From a checkpoint of a small transformer trained on Wikipedia: a variant of Adam for these matrices.
Each number is 128 + 32 x the weight over its row's rms, rounded and kept within 0 to 255. Layers, rows and columns count from 0. The size above them is the row's rms in percent of the matrix's.

# layer 5 MLP down (transposed), 2304x576, rms 0.0127, rows 1542-1610, columns 336-383
size [ 83  91  96  78  89 111 104  99 109  64  80  97  82 107  89  98  91  98  90  96 100 104  97  90 147  92 134  99 105  87 103 100  92  85  85  89 135 125  88  99  90  79  94  91 117 102 107  93  55  93 117  91 160  98  95  80 106  91  93 102 131  85  67  82 109  80 118  73 116]
[[108 135 106 149 221 110  79 139 162  98 103  94 105 108 140 147 117 136 113 160 111 123 139 182 119 154 138 150 136 152 137 176 136 123 149 110 103 143  90 145 130  60 204  85 150 110 130 123]
 [133 126 156 133  95 128 201 157  84 141 166 126 146 169  87 176 114 142 181 186 121  96 160 163 120 152 137 147 171 150  82 130 127 168 171 150 124 121 118  97 160 151 162  62 115 136 107  87]
 [166 121 124 151 194 125 155 158 135  96 132 144 159 116 133  68 120 123 145 140 172 104 152  72 104 141 142 140 128  97  95  97 168  96 120 135 141 226  94 154 180 141 123 107 143 106 146 142]
 [170 137 135  83 131 120 134  97 135 160  73  86 118 171 141  99 163 140 144 151 138 127 167  66 148 135 135 138  88 136 150 149  96  88 141 124 106 186 144 119 108  70 140 109 180 176 138 105]
 [149 133 131 133 136  49 157 139 115 132  93 126 138 139 120 108 129 142 114  90  58 105 166 135 142 126 186 140 133  91 124 148 111  83 125 225 153 146 132 154 157  62  81 171 175 179 135 156]
 [137 112  91 162  61 155 166  95  72 122 165 111 116 137 137 169  80 157  95  88 184 132 110 151 119 209 135 145 139 121 121 165 149 174 168  71 114  95 122  67 110 121 121 130 114 175 191 153]
 [173 191 144 140 154  90  78 129 142  98 163 144  74 128 137 104 112 165  44 125 146 159 115  81  51 115 124 110 114 156  90 152 145 153 136 162 158 107 118 104 105 122 144  63 175 142 141 124]
 [145 118 144 160 113 132 161  78 111 184 124 153 109 142 153 117 155 100  99 150 101 142 194 138 120 141 124  82 165 109 132 134 140 133 124  96 132 106  78  78 102 136 108  95 157 149 176 190]
 [111 133 119 126 121 205 123 162  83  76 113 120 133 143 117 128  91  82 181  98 128 178 159 150 132 115 165  84 160  89 124 119 126  99 138 108 125 136 156  96 166 146 120 119  76 114 186  98]
 [111 101 136 159 101 115 142 128 144  92 157 139  96 139 128 102 103  82 157  93 185 167 116 112 148 140 100 137 165 110 145 141  90 130 127  68 149 114 120 126 138  82 107  96 157 150 165 125]
 [115  55  91 131 139 115 114 105  92 146 109 110 121 128  98  78 135 157  90 157 147 150  49 149 167 110 150 168 156 128 131 137 138 134 131 152  83  96 161 130 163 110 178  86 130  74 130 198]
 [118 159 197 142 138 132 193 176 136 128 132 137 136 142  78  50 161 106 112 165  79 133  84 122  57  86 154 130 131 121  95 150 132 144 120  81 139 149  86 150 135 110  69 153  50  67  84 138]
 [102 174 170 121  85 134 195 124  89 112 132  80 128  62 108 186 220  83 159 121 164 158 152 128 126 130 154 139 119 106 108 124 177  69  59 114 169  67 123 101 103  99 146  59 134 162 134 167]
 [111 120  75 206 104 112  91 150 181  90  81 157 141  99 166 147 138 126 139  79 171  75 114 139 113 121 145 141  80 127 174 112 111 224  70 129 105 180 124 150 111 110 149 106 121  84  97  84]
 [121 162 176 165 194  58 137  99 132 143 182 147 116 114  59 165 101 170 136  70 122 132 171 132 114 106 127 121 154 104 133 190 167 128 135 127 179 185 183 138  91 186  56 101 143 142  90 127]
 [ 98 133 137 106 121 143 110 179  86 118 195 126 128 162 157  84 121 156 178 146  83 136  96  51  84 167 154 133 157 126 123 171 140 170 117 158 140 182 113 141  71 126 140 157 236 120  68  70]
 [ 92  95 103 105 182 126 102  96 124 195 158 114 112 121 124 176  44 129  19 117 158 153 150 141 115 126 131 164 145  73 128 107 172 202 144 133 113 102 153 126 158 192 130 134 110 169 148 170]
 [128  69  96  89 137 160 107 172 151 139 130 120 152 135 136 140 152 105 157 124  77 133 147 132 168 158  96 160  90 130 152 119 115  64 188  97 144 133 116  87  74  61 161 142 120 151  88 125]
 [153 130 147 145 113 166 150  86  93 134  70 167 130 118  58 131 138 166 195 122 166 124 107 114 139 139 118 115 157 142 139 158 174  99 215 149 122 121 149 115  92 123 176 107 121 135 132 146]
 [129 124 109 145 128 177  73  90 110 112 115  86 115 156  98 196 123 164 110 102 156 103 109 142 150 159 143 112  89 177 120 160 154  89 154  83 114 120  96 135 124 149 142 134 135 124 138  75]
 [104  80  74 121 136  86 126 133 110 146 127 115 111 141 114 167 105 110 147 216 128 114 118 112 167 140 124 111  96 157  96  99 113 105 159  60 103  81  95 168 147  73 116 121 122 163  83 138]
 [142 106 109 173  95 132 174 123 105  96 186 127 169 144 143 176 138 178 191 107  86 123 155 151 125 103 114 152 148 108 209 134 158  78 113 169 144 201  95 133  68 161  38 133  91 132 146 128]
 [105 170 188 138 118 120 126 129 151 105 200 108 174 182 102 125 110 188  90 133 135 162 133 161 161  64 125 156 144 127 127 140 117 128 173 138 113 155 144 208 171 158 104 124 120 184 132  89]
 [ 43 111  87 143 158 119 153 145 132 173 149 103 129 170 122 184 169 157 159 158  76 135 183 108 177 148 107 126 172 123 126  46  83 106 167 231 181 100  88 147 106 113  86  90 160 129 120  94]
 [ 78  73 142 118 101 114 180 133 162 131  99 101 115 110 107 182 167 142 198 123 159 133 112 121 144 139 128 149 130 100  80 121 130 126 182 111 129 129 139 128 197 173 124  62  67 121  91  44]
 [162 118 112  95 170 130 159 116 129 152 153 155 149 156 193  99 181  76 113 157 131 115 115 134 106 171 135 143 116 120  90 106 175 172 133 109  89 102 116  76 112  71 192  96 120 109 141 124]
 [110  94 164 142 124 100 195 102  93 154 138 138 138 158 154  88 166 150  84 192 154 124 106 123 153 129  81 133 131 126 130  73 108 143 118  96 119 130 142  42 120 120 164 116 170 140 100 140]
 [ 98 110 140 127  93  94 101  97  35 110 154 166 164 123 216 110 121 176 117 135 168 218  60 136 140  93 147  98 160 137 115 152 139 105 127 116 113 134 187 113 168 112 109 212 184 131 140  81]
 [139 154 191 100  78  99  97 195  49  97 135 128  97 120 104 137 158 145 161 101  99 129 143 162  64 137  68 132 117  97 147 126 125 105 131  56 133 130  74 144 163 132 103 125 122  54 185 149]
 [141 101 117 170 157 157 130 130 121 103 106 154 176 119 132 131 164 111 142 101 138 182 124 136  68  72  62 132 206 112 144 102 107  97 202 131 141 127 109 128 144  96 145 133 143 168 148 161]
 [186 154  85 118  98 125  90 155 119 120 106 109  77 141  55  90  95 169 140 218 114 134 100 136  83 108 139 178 134 118 104  49 153 185 139 104 120 160  99 116 150 138 167 124 188 193 133 127]
 [129 139 162 130 106  86 168 156  94 100 150  94 137 198 149 135 117 202 124 122 107 138 106 150 117 198 125 101  79 179 128 154 140 118 156 145  95  64 125 111  47 143 138 148 110 151  97 131]
 [111 141 141 141  82 123 172 143 140  85 104 235 102 146 163  53 134 137 144 111 157 107 116 162 115 137  82 207 103 100 155 118 132 128 167 138 109 159 144 120 157 141 159 117 132 138 102 150]
 [113 110 148  72 183 123 108 138 101 139 148  88  56 113 146  92 124 170  99 169 125 132 103 105 140 157 149 177 104 123 113 120 149 104 138 118  66 117 111 121 129 182 100 120 135 170 159 136]
 [117 169 120 156  95 127 113 123 133  83 126 187 109 139  83 104 106 159  94 169  93 115 120 167 163 145 131  88 168 121 162 104  87 152 132 130 175 116 145 138  94 136 133 176 166 192 136 133]
 [ 80 132 158 146 120 100 145 162  69  97 145  79 154 146 149  47 118 216 142  90 163 125  90 134 127 165 119  89  93 112  88  91 189 141 137 119  90 144 143 100 104 145 104 177 150 122 168 140]
 [106 149  80 112 157 116 196  76  71  98 134 125  97 163 101 123 102  71 103 173 146 139  61  91 161  96 111 117 139 166 139  80 154  99 133 123 152  39 115 102 128 143 119 144 129 166 118 139]
 [135 184 102 145 141 110 145 176  92  96 129  67  97 173 104 139 173 201  99 119  88 139 112  89  84 116 126 122 152 140  63  53 142 149 129 183  45 147 121 140 204 126 114  95  70 113 104 136]
 [181  97 106  83 109 136 115 128  89 123 139 133 160  87 131 153 158 126  69 167 138 123 155 107 154  94 143 103 105 132 115 122  40 136 147  34  81  80  95 138  98 115 185 142 139 140 123 147]
 [167 104 146 129 112 129 110 138 178 126 134 168 121 123 171  84 143 118  76 140 177  98 160 141 114  71 198 121 106 123 141 163 150 138  97 115 141  63 216 172 117 124 141  95  83 159  46 143]
 [119 196 143  87 121 150  91  90 170 111  89 137 150  47 108 154 120  96 110 138 140  93 117  83 117 106  89 109 111 134  89 108 110 174 165 113  78 131 122 145 165 105 181 110 212 141 133 162]
 [ 94 113  70 143  89  76  26 146 133 111  94 123 120 127 109 108 140 124 136 119  98 186 156 145 137 113 148 142  64 105  96 161 119  47 115 154 130 152 127  83  56 158  94 121 133 149 178  86]
 [146 178 157 117 113  94 161 126  95 129 132 133 151 151 136 145 125 126 139 136 116 111 132 131  76 179 128 145 112  86 141  85 115 128 176 139  93 145 102 100  81  82 151 162 130 173 108 170]
 [ 91 128 116 125  85  98 132 165 164 111 152  80  87 179 100 102 165 114  75  85  81 119  96  87 137 117 144 146 104 152 175 150 197 146 152 202 197 182 176 113 157 113 114 153 195 133  87 120]
 [ 60 105  96 129 132  94 200 129  92 120 121 121  74 124  94 107  94  46 151 167 117 179 141 112 113 134 119 106 137 114  86 132 166 132 149 121 112 172 155 154 157 160 142 157 164 103 132 103]
 [171  92  89  99  83 147 144 178 105 136 124 119 112 122 171 102 151 198 147 177 121 145 124 122  73  93 109 120 109 109 153 179 145 124  70 137 130 143 111 132 185 158 102 113 129 128 178  56]
 [102 118 183 137  97 138 131 145  99  93 133 154 111 136 103 143  91 104 167  96 141  99 189 136 175  93 158  99 168 156 114 109 139 120 146 127 150 141 195 116 124 162 162 133 189 141 125 167]
 [168 125 197 122  76 159 188  75 170 201 125 120 168 124 112  81 104 121 131 194 123 152 155 100 144  63  70 121 171  86 162  81 184 135  97 133 142 142 171 129 140 125 122 117 182 133 160 116]
 [144  89 156 142 142 111 186 147  92 175 168 140 155 182 132 120 132 113 202 112 132   2 120 111  51 150 146 104 145 119 136 123 138 111  29 187 100 135 134  72 131 128 135  36  52  31  88 125]
 [133 216 128 207 158 167 108 151 176 109 116 228 113 122 142  96 178 143 126  73 128  87 160 122 108  93 132 160 112 107 102 127 106 138 149  71 122 192 162  80 117 141 182 121 126 124 162 163]
 [127 131 136 130 118 184  97 128 184 134 119 115 105 170 128 127 137 149 123 106 175 138 123 139 137 113 114 150  82 131  92 118 110 148 151 113 170 147 112  89 155 132 174 167 142 146 185  83]
 [138 121 176 101 153 178 104  92  80 103 113 142 102 128 178 140  83  83 176 146 150 130 150 138 165 149 165 144 119  68  94 141  93  85 141 143 114 130 212  76 117 170 118 144 178 102  82 160]
 [ 92  30 126 114 184 121  73 143 113 163 147 124 165 122 154 125 102  53 127  96 134 182 130 165 159 149 114 193 111 148 172  86 164 173 112 140 112 139 126  39 147  95 100  67 162 166 166 145]
 [110 132 160 140 125  99 134  87 176 120  99 183  99 186  88 150  82 104 126  65 133 159 141 162 118  97 113 123 144 132 194 119 151 110 116 104 149 151 154 128 189 121 122 179 133 103 107 119]
 [183 141 146 181 134 143 160 150 140 119 177 141 132 201 127 112 155 182 208  99 136 152 142  74 158 120 114 137 141 101 159 135 124  86 126 158 134  89 198   0  27  94 116 131 125 140  88 171]
 [ 87 127 154 174 162  75 143 156 163 120 106 119 136 111 111  97 117 145 152 211 139 159  99 132 105 133 126 101  88  73 115 101 125 149 101 154 109 102  88 105 118  72  85 130 164 157 136 199]
 [121 120 120 153 127 116 163 145 150 146 127 182 103 181 129 143 166 145 114 164  96 129 128 129 158 109 121 148 121 145  97 156 123 116 208 111 170  37 143 156 166 127 127 118 143 122  89 127]
 [180 118  90 142 168  94 146  98 144 143 139 141 121  67 147 111  87 156 119 107 148 130  69  75 110 192 171 143  96 135 130 154 176 169 161 147 152 131  80 132  78 142 179  95  98 168 101 172]
 [169 160 121 119 125 142 148 135 118  88  82 112 104 160  94 152 144 129 157 146 133 123 138 142 145 117 154 107 119 168 164 128 138 223 142 148 104  57  81 175 147  94 146 118 169 144 129  84]
 [149  82  97 141 119  70 147  94 129 111 145 148  96 157 114 157  89 190 137  88 154 127 139 174 111 136 100 133 157 108 116 164  92 100 132 116  95  94 120  87 101 116 151 103 110 138  90 142]
 [ 84 126 115 110  88  56 148 157 128 166 151 101  83 142 135 206  90 120  58 115 123 160 137 127 120 145 116 155 124 132 107  70 140 101 128 131 122  95 118 140 107 132  78 131  52 114 124 188]
 [134 141 113 140 142 124 114 110 165 128 109 128 130 120 145 157  99 134 102  73 112 103 117 143 202 126 155 113 118 143 163  95 103 166 177 130 149 117 130 152 153 120 154 197 185 190 168 147]
 [162 169 152 119 150 107  87 173 167 157 137  79 181 140 115  67 150 125 138 125 140  44 172 133 138 143 131 116 131 193 113 150 108 146 133 148 153 151 152 128 145 142 128 128 234 106 131 142]
 [ 95  84 112 136 180 165  91 131 128  63  97 125 103 152 144 125 191 185 107 123 136 146 131 156 105 124 238 112 142 161 102  92 139 132 156 110 126  49 170 151 129 175 100 100 147 168 192 111]
 [ 75  76 107 109  78 148 156 168 149 140 135 207  98 160 114 137 113 182 100 165 117 125 134 113 163  98 127 158 155 116 115 130 134 138 110 113 132 203 132 104 147 168 100 110 187 175  71 103]
 [113 133 217 133 118 151 139 133  99 173 140 150 154 172 121  84 103 161 109 101 125 114 147 128 106 124 124 115 194 132 124 157 107  87 132 133 116 137 126 108 152 120 143  81 137 103 128 158]
 [ 83  87 124 150 172  81 161 151 105 100 161 179 105 136 136 174 156 166 172  99 161 183 115 145 125 109 109 151  73 108  94 136 167 197 127  98  69  96 128 125  76 164  94 137  94 108 120 150]
 [141 136 179 152 130 107 161 157 124 102 122  87 176  78 154 177 106 157 129 174  67 129 102 115 106  43 136 152  84 154  88 126 159 113 112 151 135 100  78 203 160 134 119  77 170 120 117  82]
 [177 137 142  48 103  99 151 125 115 139  51 140 146 130 163 147 173 136 101 121  99 143 106 127  94 116 110  57 107  98  76  80 142 104 188 171 165 205 132 131 138 156 160 150 125  56  53  63]]
# layer 5 MLP up, 2304x576, rms 0.0224, rows 1543-1611, columns 336-383
size [106 102  91  92  99 107  98 106  92  90  96  89 101 101 113 105 100  84 100  88  97 102  99 121  95 115 110 103 100 100 102  86  87  97  91 121 108 108  95 104 101  89  94 118 110 107 100  66  96 101  94 120  89 106  95 104 100  95 101 102  95  90 102  94  90 111 101 110 116]
[[158 154 157 145  88  84 112 121 118 128 105 139 166 144 144 105 115 125 120 116 194 148  97 192 104 175 123 133 165 149 125 131 117  89 120  89 189 119  94 122 112 167 126  78 102  91 161  86]
 [ 50 184 150  94  95 145 111  85  85 160 129 174 148 147 100 149 134 182 158 162 116 123  90  99 128  37 118  95 144 127 128 136 139 144 126 136 109 129 154  68 116  83 201 108 136 135  64  94]
 [141 136  70  72 174 118 141 154 149 115 137 147 172 140 161  88 116 106 127 141 156 107 113 187 137 132 119 139 133 153 135 128 122 108  70  64 113  97 153 114 170 144 133 109 158  74 154 100]
 [143 122  88 156 124 138 105  66 182  59 130  66 165 103 159 157  22  90  69 133 109 102 121 120 127  83 142 164 137 154 135 149 118 158  76  50 190  97 123 187 141 110 109  88 120 146 181 103]
 [146  95 151 153 132 118 119 187 148 173 185  74 133 106 140  76 137  96 110 151 100  94 117 163  92 138 112 143 172 129  92 115  99 126 145 124 155 128 135 107 170  91  69 109 117 112 188 133]
 [125 175 187 141 140 154 151 122 151 115 127 136 119 136 148  81  53 145 125 132  35 147 154  75 108 132 154  67 125 108 164 172 140 117  94 114 140 168 112 114 111 119 126 143 134  99 156 131]
 [131 136  90 126 183 143 127 172 160 128 118 194 162  79 130 134 114 125 148 130 124 113 139  68  93 122 130 119 107 177  75 151 158  69 125 171 159 140 156 139 117 175 149 129 111 124 101  52]
 [134 103  74 105 119 155 118 142 134 157  72  90  88 148 110  65 159 162 157 129 131 124 140 102  98 156 122 134 119 173 160 141 119 153  81 135  93 105  63 131 132 156  95 118 120 101 138 175]
 [121 132 177 116 151 115 118 148 113 189 171 129 160 144 125 122 114 120 145 141 122 108 129  22 111 146 129  87  67 123 128  99 103 122 112 172 102 150 104 119 120 116 118  68 103 148 124 154]
 [ 72 150  69 128  88 136 132 127 126  78 158 147 157 158 128 122 163 118 131 100  36 143 121  94 109 123 128 141 155 131 119 151 126  90 136  73 117 128 115 131 130 141 129 159 121  97 146 167]
 [ 99  86 117 109 106 107 153 123 155 136  72 113 156  98 127 147 121 124 187 111  96 133 114  59 148 124 135  99 155 173 155 137 109 123 105 122 100 185 144 101 174 110 134 156  84 156  80 145]
 [180 129 102 104 136 128  73 172 161 153  95 127 165 169 156  87 114 112 104  96  94 116 125  97 102 163  55 132 131 122 123 142  25 175 108  96  91 182 125  96 153 132 184 108 124 104 174  81]
 [ 60 160 101 105  80 164  67  89  81  89  96 105 105 126 183 131 140 120  81  94  92 121 157 103 123 120 202 147 135 140 144 140  67 158 113 106 154 109 129 128 184 122 114 143 151 116  75  91]
 [142 204 103 146  72 108 159 126  92 138  83  83 121 184 120 168  99  75 181 111 121  99 155  82 153 170 131 168 169 125 137 137 125 125 143 139 176 159 128 119 198 134 131 112 105 142 123 179]
 [119 161 104 117 152 103 110 174 143 145 100 164 137 181 117 121 157 146 103 101 100  87 145 129 130 155 138 115 107 123 122 158 166  73  88 161 147 172 144 141 152  57 143 182  93 135  94 113]
 [ 86 145 124 114 171 180 115 138 198 141  97 122 159 205 136 143 133 109 171 130 140 123 148  96 139 108  93 143 164 148 124 135 144 105 153 152 174 117 120 125 184 170 143 178 132  82 162  58]
 [114 158 163 123 150 134  84 137  79 135 155 179 150 131 119  80 166 105 117 149 183 174 110 130 114  33 180 107 165 147 125 122  83 155 128 133 128  93 108  98 159 160 185 105 121 122 109 112]
 [ 85 111 112 129 149 124  95 187 141  92 118 108 153 185 151 127 161 141 100  99 160 120 166 144  98 110 194 133 101 123  88 104 105 135 109 115 155 130 108 116 112 118 103 154 139 120 143  67]
 [ 95 116 133 174 105 180 184 125 144 120 116 134 115 138 160 158 104 156 158 115  78  87 186 141 106 142 153 174 149 150 121 159  71 109 135 146 166 143 142 134 170 107 111 111 100  56 131 159]
 [178 117 136 106 118  78 124  81  94 127  45 104 169 157 143 132 107 127 139 135 171 101 153  62 115 101  95 113 117 126 177 125 124  53 110 171  99 141  93 109 124 146 175  68 112 163 140 138]
 [127  53 152 104 141  68  60 143 214 171  22  83 107 107 114  45  98 109  98 119 143 166 121 131 141 117 103  88 106 206 163 157  98 137 152 137 102 151 141 106 188 114 152 132 130 132  81 140]
 [152 152 127 148  97 170  97 117 148 128 158 134  89 151 126 140 104 178 116  97 108  97 209 166 136 111 176 121 152 142 102 142 117 129 138 138 181 130  79 149 161 102 160 124 104  99 117 141]
 [138 216 198 107 104 187 125 144 109 100  80 198 173 122 131  80  61 123  62  96 132 117 125 111 114 105 139  75 143 107 156 200 175 158 137 101 154 170 110  98 211  87 118 146  88 122  74  48]
 [181 140 165 119 145 141 117 154 151 114 163 197 156 134 111 120  70 117 113 130 115 130 145  96 131  98 121 120 124 115  88 141 147 119 101 165 106 144  76  99  98 136 154 102 108 113 109 158]
 [127 118 117 210 105 129 114 127 132 168 109 136 116 163 161 117 157 108 128 113 102 120  78 137 119 109 135 152 178 122 151 140  65 106 143  98 108 121 117 148 110 159 138 132 146 113 110 137]
 [117 111 133 168 142 142  64 191 127  72  86  95 105 124 145 110 141 114 133 113  22 121 128 156 125  70  99  37 170 185 149  89  31 141 100 174 152 121 151 102 113 135  78 158 109  99 107 144]
 [ 67  74  41 150  94 110 104 111 155 136  84  97 125 123 117 105  75 179 108 101 155 155  92 139 147 127 165 127 207 102 173  93 153  74 116 135 128 141  87  33 148 116  96  65  93 132 100 126]
 [113 130 176 112 134 127 125 130 191  92 132 146 101 133 123 100  21 176 108  72 155  79 152 126 131  93 164 147  95 164  88 209 119  60 129  73 136 119  72 152 156 192 181 114  57 126  76 133]
 [157 130  95 145 152 202 126 153 106  85 115 150 125 134 147 134 152 136 121 171 114 147 112 109 140 147 177 162 117 153  67 172 109 143 105 111 127  89 132 116  44 173 157  90 117  91 139 108]
 [151  80 134 121 135 144 119 110 174  61 148 130 163 122 158 135 142 138 101  80 123  96 156 135 125  98 228 114 160 108 118 102  81 122 118 132 141 145  88 133 127 110 154 108 102 138 117  87]
 [151 141 152 108  53  98  72 118 216  72 138 130 101 146 161 119  59 112  87 118 106  81 132 108 109  96 116  85  87 148 140 190 160 194 116  91 123 144 161 116  91 123 147 142 147 125  99 112]
 [147 130 118 136 106 129  63 151 200 145 150  79 138 127 126  90 121  48 131 165 117 139 189 115 111 126 171 103 114 153 118 139 123 109 104 104 205 106 113 133 128 154 153 118 131 114 141 136]
 [156 149 211  91 138 110 168 117 106 138  78 173 120 136 126 167 149  89 135 146 146 124 197 116 135 109 155  73 110 137 133 137 101 153 145 113  99 127 102 142 116 106 184 146 142 129 139  85]
 [140 103 106  98 140 117 161 143 111 155 126 163 141 211 155 127 131 101 117  81 212 159 121 121  82 134 136 100 108 130 113 172  91  55 156 101 153 185 154 139 113 136  90 134  80 131  97  99]
 [176 158 126 141 171 126  95 103 120 165  55 226  87 111 103 169 133 104 111 145  98 107 183 117 123  79 110 135 151 152 146 151 126  57 101 182 107 121  75 126 104 115 158 113 146 112 110 154]
 [154 109 145 160  93 126  73 119 136 103  46  90 133 120 125 137 126 144 189 108 108 110 123 102 110 129 160 181 176 157  94 147 120 212 144  87 170  82 110  96 190 136 137  97 134 100 167 157]
 [154 179  99 117  91 129 143  67 121 160 136 143 155 130 113 164 112 103 195 140  83 127 127 142 138 175 121 158 155 159 128 165 143 128 128 132 113  64  94 114 122 120 114  93 149 113 149 159]
 [130 117 106 140 153 120 103  91 126 139  98  64 111 158 143  60 119  99 130  93 164 118 146  50 116  88  74 174 160 126 159  98  55  75 165 132  83  44 106 119 191 149 105 146 110 127 127  95]
 [107 163  83 153 106 151  88 166  70 161 158 137  86 130 136 177 125  80 139 123  77  97 101 136 151 127  89 135 111 177 103 178 114 132 169 154 105 192 100 104 162 179 113 140 127 115 148 156]
 [104 145 163  86  60 113 150 148 113 124 186 130  86 145 170  55 130 168 145 110 161 151 101 108 107 142 131 140 135 114 148 113 115 168 113 112 116 106 106 124 211 159 100 135 103 142  80 103]
 [ 69 191 123 201 138 173 125 110 142 128 123  91 157 111 111 167 177 111 145 123  90 105 158  99 155 151 188  92 154 117 181 113 133  59 137 107 165  94 136 115 118 163 144  98 108 109  86 118]
 [ 76  98 105 140 120 122 152 175 171  96  74 109 103 140 109  70 135 107 124  82 156 138 113 198 126  97  89 186 123 175 107 147 124 150 120  75 122 112 132 144 170 104 112 115  87 111 130 113]
 [114  99 123  59  98 115 164 161 185  85 170 212 178 121 141 100 108 105 128  93 165 105 132 118 105 112 158 122 150 137 125 120  61  92 104  84 191 125  89 130 132 115 153 138 142 130 114 162]
 [152 159  78  88 148 126 109 135 203  92  39 141 122 158 136  68 104  94 117 164  92 139 147  44 127 108 176  70 184 177 172 166  70 126 153 181 112 129 132 104 157 100 109 149 110 120 141 125]
 [106 148 187 169 145 152  84  97  92 127 127 118 120 150 128 169  82 144 126  76 104 138 151 115 140 139 111  52 195  22 160 122 169  93 114  93 145 134 119 120 172 127 157 144  88  87  84  92]
 [116 141  99 102 143 139 148 140 183 139 173 128 154 104  93  65 133 138 140 131 114 151 148 143 127 142 144 113 142 147 206 144 137 156 131 125 104 104  91  93 164 102  98 121 124 108 139 146]
 [222 155  83 123 142 140  81 168 146 145 191 152 113 113 137 166 129 144 122 150 174 103 146 103 108  89 150 148 133 145 111 137 113  81  90 110 133 105  76 159  92 154 169 146 111 154 106 173]
 [109 128 100 134 112 137 104 152 122  74 126 140  68 135 153 156 126 123 150 148  97 147 142  99 154 103 142 106 104  93 141 150 141 113 158  90 152 110 103  94  69 100 100 152 170 129  86 172]
 [ 81 120 122  85 119 137  94 141  69 161 139 151  90 113 117 129 106  99  92  86 138 141  90 117 168 114 139 103 147  99 147 161 150 115  90 161 151  88 108  89  82  98  75 144 148 134  86 144]
 [153 177 196 147  97 114 125  87 131 109 105 118 133  92 163 139 151 104 158  83 104 140 148  97 136 128 143 123 144 167 199 165 159 127 142 112 138 100 126  87 128 128 138 108 158  72  71 172]
 [117 152 123  66 117 141 120  91 123 103 124 143 141 135 161  81  65  71 128  94 136 119  87 119  96 111 123  26 125 110 112 157 141  97 161 124  98 168  98  94  78 145 186 126 128 139 164 101]
 [167 135 121 128 109 108  77 117 140  68 132 103 110 156 123 107  91 161 140 112 150 139 159 129  72  82 149  68 151 142  95 160 104 126 153 175  77 177 119 161 155 132 182 102 124 126 114 157]
 [151 123  89  84 117 160 105 140 131 133 135 141 173 145 100  78 187 131  70 124 114 111 109 104  97  66 134 150 154  91  27 144 115 138 128 150 163  92 129 141 152 128 186 156 133 144 144 140]
 [ 84 158 159  88  72 147 140 130 153 128 163 123 108 160 136  95  94 135 201 111  90 117 148  76 119  80 160 127 125 122 147 123 121 161 121 156 145 174 196  95  95  81 116 166 115 158  88 135]
 [159  89 130 154 108 163  84 104 164 167 124 140 106 112 106 148 131  83 127 143 118 163 140  95 153  75 121 125 100 178 119  77 113 121 138 109 117  87 123 117 170 152 176 129 113 137 144 126]
 [115 124 185 166 145 108 106 123  72 130  79 108 107 133 126 140 129 101 177  47 102 141 148 139 107 149 108 205 113  99 132  94 132 151 112 148 135 136 126 126 115  41 114 177  71 101  50 126]
 [ 74 113 166  95 149 150 133 180  93  81 128 153  93 151  69 147  85 150 101 110  91 117 144 154  97 169 101  92 148 114  79 191 134 130 111 126 173 179 169 125 170 143 112 176 117 108 112 116]
 [ 82  99 124 130  61 124 159 148 177 113 114 157 181 103 155 133 127 182 140 133  90 141 134 159 127 187 139 168 172 110  97 110 157 124 108 136 136 174 170  79 156 126 116  77 114 123 123 131]
 [191 131 105 132 198 119 107 163  94 104 166 177 122 162 134 114 139 136 127 113 104 117 143  84 129  98 172 106 148 103  75 157 139 138 133 116 177 144 131 128  80 131 117  95 157 116 123 157]
 [162  98 132 139 175 181 126 118  79 108  99 148 143 147 151  76 156 113 143 120 134 116 128 124  95  85 136 124 135 165 113 177 127 183 112 111 142 126 123   6  85 127 193 133 148 126 127  77]
 [133 110 129  93 117 139 159 181 186 149 122 145 221  49 117  25 141  82 134 164 160 124 131 104  93  58  90 155 124 114  84 107  85 123 133 150 108 123 119 109 140 126 143 139 101  83 103 164]
 [157 125 136  98 134 128 104 140 149 112 144 124 159 180 151 136 135  92 150 126 158  85 134 131 141 123 158 147 180 187 137 164 101 133 116 106 117 101 101 148 178  88 122 141 109  88 156 113]
 [ 91 163  92 141 118 182 160 151 149 131 125 143 120 145  83 178 129 145 159 117  61 114 173  83 118 137 102 129 104 111  90 107 118  66  99 123 134 173 121 127 144  64 136 111 115 102 130 121]
 [143 188 167  84 172 158 146 126 190  62 139  98 134 131 104 160 184  93 156  69  89  72 142 137 117 169 149 119 153 203 137 108  39 161 199 188 166  86 113 103  93 117  89 206 141 134 185 114]
 [129 152 107 175  68  77 118 156  83 130 169  79  98 197 130 166 128 112 137 126 104 113 141  93 110 131 173 109 129 139 157  94  22  94 131  97 117  67 144 105 126 102 125 144  94  95  83 105]
 [ 98 134 153 135 173 156 151  68 127 123  93 132 151 154 149 131 166  95 112 141 137 142 133 136 156 128 156  90 168  92 154 112 122 179 114  88 180  76 152  89 131  77 170 174 117 110 110  81]
 [126 166  98 114  50 122  90 119 135 116 174 126 150 142  72 189 115 155 159 134 107 132 153  83 121  82 150 118 115 157 114  82  92 136 125 131 160 172 133 144 117 101 151 140 120 110 149 108]
 [146  66  75 114 136 140  72 127 130 156 104 161 136 148 134 112 151  94 118 120 115  95 179 127 112 134 134  90 192 165 138 149  75 114 116 103 138 134 118 129 113  82  87 102 115 119 124 128]
 [162  91 180 139 152 180  84 101 152 109  47 179 143 136 132 113 150 150 157 118 175 122 148 139 108 103 140 110 165 111 137 109 136 125 127 145 193 111 152  88  38  54 162  80 124 122 116  54]]